From a checkpoint of a small transformer trained on Wikipedia: learned positions.
Each number is 128 + 32 x the weight over its row's rms, rounded and kept within 0 to 255. Layers, rows and columns count from 0. Numbers have three digits each. The size before them is the row's rms in percent of the matrix's.

# layer 12 MLP down (transposed), 960x320, rms 0.0698, rows 112-161, columns 128-191
098:165160122109120111122203121130151196123099125091126160124086175161089148096084080165137138174119129123076162162096130161111109128165134149087077121157139084128152127092070106112129098086076138
098:160136134178050187130094148130125155087180149203089083144131129166135133135089123054114102128131121111167106097131117181075115144110169094153131139167152129122132153111141131161085110107116174
088:157074144203148205147175091128141127090126117146111103168148149163054148096188110123087128145131119142130169172172135082131156101141147106162119130083129138175166147124140130115140174094096078
096:161167147118203058192179137129148104164099114112198088171100111148162138115122080094110066076112115157162161097122164165152152144128091087043133173102170117134072122131137115095153173096087100
100:119151104170121105130117090121096114117120160110111138129123121112111083100153137162104186164099142075146125093134134160102188158103116087176131162150137121133116152181115172151163086035090080
105:100135059088105126220156062199114136128135054117147097173116117111142109144136146087109141117097133126110118104119136109155098133117103100101073188136146047151132026075148161124119106143128169
107:140148083079142145121079181113095199160126132165142096134099139092110162135104144117120103128121084124083119117104125142117099100109103087146166097114084123149125073083124150138133114127128169
099:120111203144127139148115126147176191105149154112109105077127084182141244110131124072108136129124091132149142128102179124168105159087129091098155122099132112141198144176071120124117153110141086
114:083060121146123137111141127113179153137201169188182126138098147089117105157148113153071103169129165142122119131095142078091139121102133162155160166124117112105135120094143133059094127135125142
104:100195151101171108174119123110082079106113137191100121134126182077134128165124145113171119120157102106133158096138100106099069159144130144130166159121138157190134077141120138171109105140111163
108:112083134064148086100195084154136137085122122134137154116069128172138158085123164130116083064139140148130086137094115098109111131092043088052114079136123133109110131124147156120147128146168126
087:115158104151154104138146112168116143061187087097169105136164087104129171157167149142118091157143111094153106108072098148100062123184164162093126096149112133086153122085121101090152137101126145
099:096126169127137119073133187116114121125096076142155177120124137110080146134098116071142144156107114158135123122154131166126148159093145102154136096128127120105118170119097182150103090045117135
099:146101109176128087078120176086148179087159076132164097205145125134104156135087126085079152169137122179117123123094134140093185157139045174149125035152124142197111120109107065139114099107116105
095:114123107123089130165180109184141086156147108137141158134190167144107116154136138109150150078104176114179157120095128154142153122106066125153124115107116179119144126196141135151108140101132154
092:077074136151139106141128098169130164112113087153134156103139175056162150125152161148131130144175115127092070060119142170095169106125159187087114128085121070178171160080164149131154100148072132
089:158087111157129116101108098120115093160088127123176148149113128114110126149113101139118160116136168147138093052178061142219107098111138071153144104144071122139110078153129114184132127170155124
084:222134135101204156123140082149140156053063170115142113101171140113191147117100145107100129124129116131136168098074145144118120108132102161133146147124078121079113141091125112103137133160094133
092:175111159105145140119103138132109127080104155192123106102128132104119140117158113121126111124121150109119121105090137155150107151111106117153089139038147128137120048124098104152137080182142105
105:126138157085111100113137082133116066153144127156136099170127097119183122137127091068180133154178129152105186097063129139120150151155180121124118151057142113092159148102079157143104190061186159
102:118091134194144127129108129078109099159183135097129198095142123149083130101098173128096130159130135163115072080117118141149139122142157117110111155154139161140089139098177197102143125149143082
098:102134169167140085161116081076120086123186102147149162102185137097130152104095092134161059170122146160143097095109128173141078152141139125135166130161095119154127074169158131157132102083103179
092:117125196078156115099120134148191119101096100151176155165146139145176173092076112107141161091121097160119064094096158121072154109179141183140132146132134160112109105156090141184140154133118165
103:159167090064119101127100107136138138151099142141083141183130113148094051104088173123130063208149111177136094162127052146174121137134148146162061126119098141134099087150204146141139139168131186
113:148169172167062108140151084174158121130127106121150153069119167087068138147089117161156142153151083158173096118138142166144111109164163140134111215108083094126103176112139122113128108098110095
101:167142100071136129135095135101137114159134147161153108106160096117031128134149141105117131134120108123124080128150107104120111135141150101104132113128203119099091098214101166117151142113132127
085:137099138118140163180076091136144106170138151104108154123107100130143203120125115146117133119110178115136112148165149140120148113092117108168129122111125138120195146083153074126135142147134089
090:130132146134046164158134080123132079120118128128117159134108149123095150195086093154102161085117147143163114071184118128099119117125080118150189203118143100127033152084109111115114144069092140
092:187113116086114119213131118083136061127098079115099182066093179155118120123116173075108096104130080127116126126187126125144202117136107086122119137092116120122146147111125117123083072086181075
103:101162121132127046160140084084138161127101137107202162142135113120071037128141161122040113141173161130121183088104128128143062148115113074102096161177176110153109134137141126144111127118151174
102:100162135133140174117148078128097160097122120127109127114154125119130091127189167106208122155090097160104099100118195198122150122151164129113099134099142126047117222116156120103139112070101111
079:121079071125136105132113157102138119164123158140106121153110126175122152145114113094105176154129178086243166097163139087132145126161098079171163168125134148143143129137141125109141130143157075
102:146100153155143066146166196129094163138105094149063115138095079131153108101110161145103174155096112181177113091105082150133159169095092083136120137140146113106162167118133113119151124101101106
109:144112144147114144092100106099123186104139145089135110097123141136132130085118148133134168056087091091067109108110118153183130077104145164159085158125058158080086104053156140162173118177133157
107:148127086143173136121156136100111124148089129125154110151169125144159120040122088084129126146123145120178112111103086107119175153071115133115077091052102115135060103126130144186081075073111129
099:053106113147124150103139108147152107124135067123133190055163154111148179166126104125152137134082142099142093061194162132158136135095179187096152120136128080129111149135133089192106111149156124
112:129147187092145086183215088117110096113158126121143151132159102074089077116113143187099120123117116158112153122087175143074061171161153125116136108098144108147116093139136114177173118051203190
110:129145153122154164127134116156154101098141143141095139108078144104149169124157124140145171133078112085132150189176106172094111209120166130100160128106110092075139184126130099139141195177135173
106:194156085039129100101081096105114118091113162121155121168116112128134125164156148163126160087158121184057095209135129130110114157071093105115189125113106089070136122167099096095102090136136144
104:107119171114123186114140171155117103117101128158154153059108093144222121151143128140142162162185186166188155147134114115109129113099148183134172070160096097096120160137169097177128099126103100
112:123156118139069135124125109062043119134062172124115125100140091108111132131085127122123078132169132161103136156137108122113166134123134021133130128058195123120137152168155201155071140093110112
109:073136081105144124216166149165083139158152103133092100130143075131143157136129160113083084095178156117113127131189099105174084142142138168170142073134153119109105124118124095135110178163107139
078:087161128106050153108060151087155115087105202140109086125137090179119185150145132081059080100091099110093115100134098115138119072179142127087132140114095152141111145106127127125194108096139094
102:115110105096113098130140143176189044105163193187140114070148104099157098136160112099157140120113106084163166129110101167143105135131100200112152252107084136176089153051099090127164154145127078
103:139058190124110155147107136086127145132144171133198138178155141128097119141094152136070055159141111163127168079139129110158136113130150124116148166152087153169111143151142149091085169171120094
091:137133102126142173165160089127145102123111125140111082110128136110155145146114120125071116099121086106111135073102111079138121130134085112100163175161166131184179096130141153151090173171124116
103:146127134067133120103104104131045104148166118174128156101196117166098165182148162104108119097120142093086128080114117114126106121111131171124133118109143165147166125142123110145142141118052137
074:090157103092158110114126100162148140186122141171155135153143080149160099131099089132167132129123153091111110113119114149119130071077150167127130148104130144141144088123153110131120070148199150
109:096141118167135110107152145159129118093192177103154090172129143116151130115092082127172140097105192110149124141190152125147193163111114121132159156122144119132141187134142153119136237173112036
083:084109130139139186141191077121145098140118079142099062126132138149149123158132119117123111116135146156074063128113049090181136149113104147148092135130116150134127119124144129116078144098192117
# layer 12 MLP up, 960x320, rms 0.0751, rows 113-162, columns 128-191
093:116148129153121089178157107058152141142130145136159118139098155140102130138057137172182140132084075157093116130099072131150106131053160118146095144134133101146113118134142128137119085128201142
105:158133153116154107153101106131166121152051110114104159137119103106118123108123120140130077134112091105101109171105095126118112067113150154105098098136099078136093174107146181107144142127112120
100:179071132125158147117084121162117168171077095121157106156140121142061132166106143129123154207155125078156113209125115104136117119127162158139133065141063114154173120165130089067115121156129135
098:143106113089105152140130116146143118151141100121179086136149152115106146185127175111172165129153131155160100141110032144153183093134191094153147142102047109106084191160173127097166139147149148
105:113125191180157141146202163161132102167120218147110149128158183136134060119118132095147163160126122094163166166134048123115135144122115135079157126159135154108107128093157121127144134127097123
106:095122040168125076130142125100184141132089132122116080132164083151107143196100116112177130139179127107139140130137142177140183136119133078167138161131088156154169230134154148157136076178121118
098:114126074137131124120110154141171100170108217135070145086133130117104127180113118104194116130089146112136127070133102165091144124100138095156123158134125194078155179143147074091094123106072126
109:162088105137152087109082128167108144151109165119110083120159139143082117145130143118142104132127154133184149123141160190110113157141139126101111164158099155095158129122112081098132123147105092
098:151068105098199090193166184080202077146165217150054154153182148187052077162067149099146142136165159115153181153112126179067141098112151133152069122140132139189152180068162136134126151180129170
110:098072140104148133093227129158133082139109143116091151095119095178139116083060087135138124131129158064114115106148113134145136195090155139117132125144086109114172112074173120167127120062161135
087:103130132087135155113139148130121144127128114112150099097108125139076149135110137161148104176091145098116103197093135127136161150179138140111139097145120140169164118122227153125075184101137080
094:085117084152139114208086158103130145128116176096169116155105116105196069109151157162138110107167135135119141173167134103105080101115067054123086162113148084133097127123170086140153094201184124
097:147093101096155122144085136112163146144088158115148092152083142196150034161135127135185107133154091107173179215108144162126153077077130122085077165121126179124147114184112127118130137235127128
102:167113105160171147114124157078191136138131155095021082124075128086158164107045187133151165021192124074126094214115139136122117191139133109101112121175129147149092167098156130145180115114153102
091:162077150119093085174124120117109144131080200094100113148151157172113089147098102076145077116155150105112109161130109115178102062163120122112112138064081158114174128186145103059127112163224136
093:132140132131155196111118113159109175137117114115086155188114123118111165146071124186186201152158074132170106138159141155125187160150162133095136116209150121114118085142137094085138161161167108
095:167128110141122144153181129136151130153110129126143177124113123136136140119133164161156102095087151075103116079135104118130156110135149166085083159131042149106177133110148133133122056134121135
089:101107098059130094135143138097137119160168126080204104109085174142087091186091114125119145131101116133124127104141124162120153153150145072086177116086153146144107152120159118114107168101185130
109:131035105116116026147175141057059089130086191138168120121170097080125148084135102110166115131155137116190144169098121115150154075098184119170120182161125164098173172121133120079183071137171160
109:136071130189127154134163162091148078128176100095064177126075124216093151120089161164170154116112142140113094110142173134128161085187118121151040112109060154143113142117153163106170065136180126
101:234103145136145156200169163092135154120144106103091164110052158165112087116116135169127153146141131052113120140080104134083155129094120129123102158111153136194066102198111113127187099134220128
096:114154142126157107125103139128118190148097115139127143114084098135058114153086127144117073140111186089168156106147088093129093154120134093135136160137166086129142124163123100098078121136140077
110:107144125076179117142131137107155159139120079124143180118126167115067093169142110169118103088142152063137059149142106130148132085136137111114141135166128170167183148116117102147111185104138111
110:093167119116111085129115139103114116140071119160096136204153152146140102143041158092145111115137121119080100155098144130110104163122142066140088158151104149162113170174095163142164143143118139
104:145100152155177061093100196155076164148124132102090173091146109143103141127085165093121171186099154092132167159078129158124196175152136136164032100141086088134151165179203107135114070114143129
098:105121118169137109172176122150114116137096052083162091149120147158166104117075140137194138117170115142161096156118050143107137166066169161127129085161104116182074137105169089112146158140162183
092:117136120165148130103100129117117108179122100131153135183147126095132168082133106115089145132160132132158136153105102134156129144140137132096156156146121127159067136205123154123173101088127148
100:136080092147077104182087151160106150167115085064082179100133104150079067144094129181151090112163191165087079135122140123171107061147142161132128134116096119131206098191110158114146067221134142
103:159063191150115145164138183125121130123139136105146127123113117128164091110163056131171206109151112035121123090092120135145081202091151097093159087150156127065178140107179104079149136090175138
101:121152103083123107142128128127117108140143117121151054118095115156135134146146033158145146136120155131148143123147121128132145047115142102145141104160067117144107111134117097128177080157171118
102:135175096084129102173121117086076113148061149094129167088136130084111068138075140116170129080187129115120187150114096120170114095110158124095137106120124131173143120140132144173182107122124217
100:107114151109051104135096125160093169150100150109110097169154146102040156094072125066146132123095160095111082177122092188153103078215153152136102118110093095149134154107174093156140093075173115
112:107087175154170144106135130145083127148090126144148169161170178149101108176131179128125145151097095097097086124153104141142139088118132111150098083135115161125157135085216143116126120095159120
107:129178066133092102131150106078168168161117151124046141143089060134133127141120089163191125083137127132090120122178157123088133131132128147051112183176113162135108123165101066133095127191106150
098:088089074163123131104145162149189119130097178114178130178100105156154095102101141131178124139110066097127160179140113130123084135129126119170106123170098090162096122102119120108087151160126143
105:156137116148116098138136162129187126166099150133083056105118128152127093101155096144144069092184138112117149169094076141145101118103181096179117103117119129178150156113161131109116133144122131
100:128074125104151150130161103105139174131111131149083107060120095163092126128154111118136167114106178153123167144129120148164145092099086099069129113112175123101130127160181138144043067113136107
100:137138168108168137134184115138168122144085134111104127146158125190082073145057176141158154154169210107122146146133133078101110155088097079027099140132131130141135125099157058076134120136121160
105:114095145095126104101069189142141129133077149128043168107084073158056170168131112199186141078118125088104137136149102165148151144086144161186068143140123123157170150159121103079148129125147176
102:137133144124105084149163130120207153144113101106167108140107179177112074146116159186160146108133152134116132214098110107107099173139159159186120095102124109190120104141175141158096094140152209
107:133105101094138135100125097175083181154121144109102109126111119127103165102071150123162087112120179118133166188176095179124175141131144153127090114156084127121115137126104159137135083207113148
092:128139147192115136072136159155123065162117066142161123173154132113127117139093176119126151184103113075129125144156106155180117176144153096095137124179105122118141134166133111112153125099130086
104:137064105169161134133167133132095121133136149133120143084117163145128101177080183132171132128143136113103191137168141185142135159020160061101140126124113131165149101133154100159119093132128166
103:118063083174156128176144157093120108125111204138141109102122116067121168136083128139126161145165137133171077164114126167109100172115190163087175155199126187094105185109159137104165135126160127
088:135147101137148120075076150126170176143167103129166167186188188147096136146129129158190128150147190178126143134157133120108097106075132126162157098120123127139148090204171087179110066091179165
100:136133161069127173132170150101124157170130104099072144082143079134111165209122053151152163106148173127097185191152123145095150163115101145105142159115101125165206127101116137148192069184159105
101:161122155105156113205143100080129121145096170109093166126137134123080171128112131095162084099132128095064142161129088132146173149107136128134125149149083136134108160133169110185182066178158133
103:123135100193070098110133113091162126128114113129124111094170157159162094164078154121150148113135118169203131123158122116106156066130167120141163135177092118141112158161166137123155125114148134
098:113126127133120144125173140150147158134129157108063126164113140156101163121093106147163132037125198120035126106238081132074160153079091075135115146116128136140185081088089116123168064101145139
094:138131126140137129167175115130105074147101094153099101110176128117141055146100135113135107133145107095150138179095129097137179134181133113120125130126112171143091114086133132042143108161130145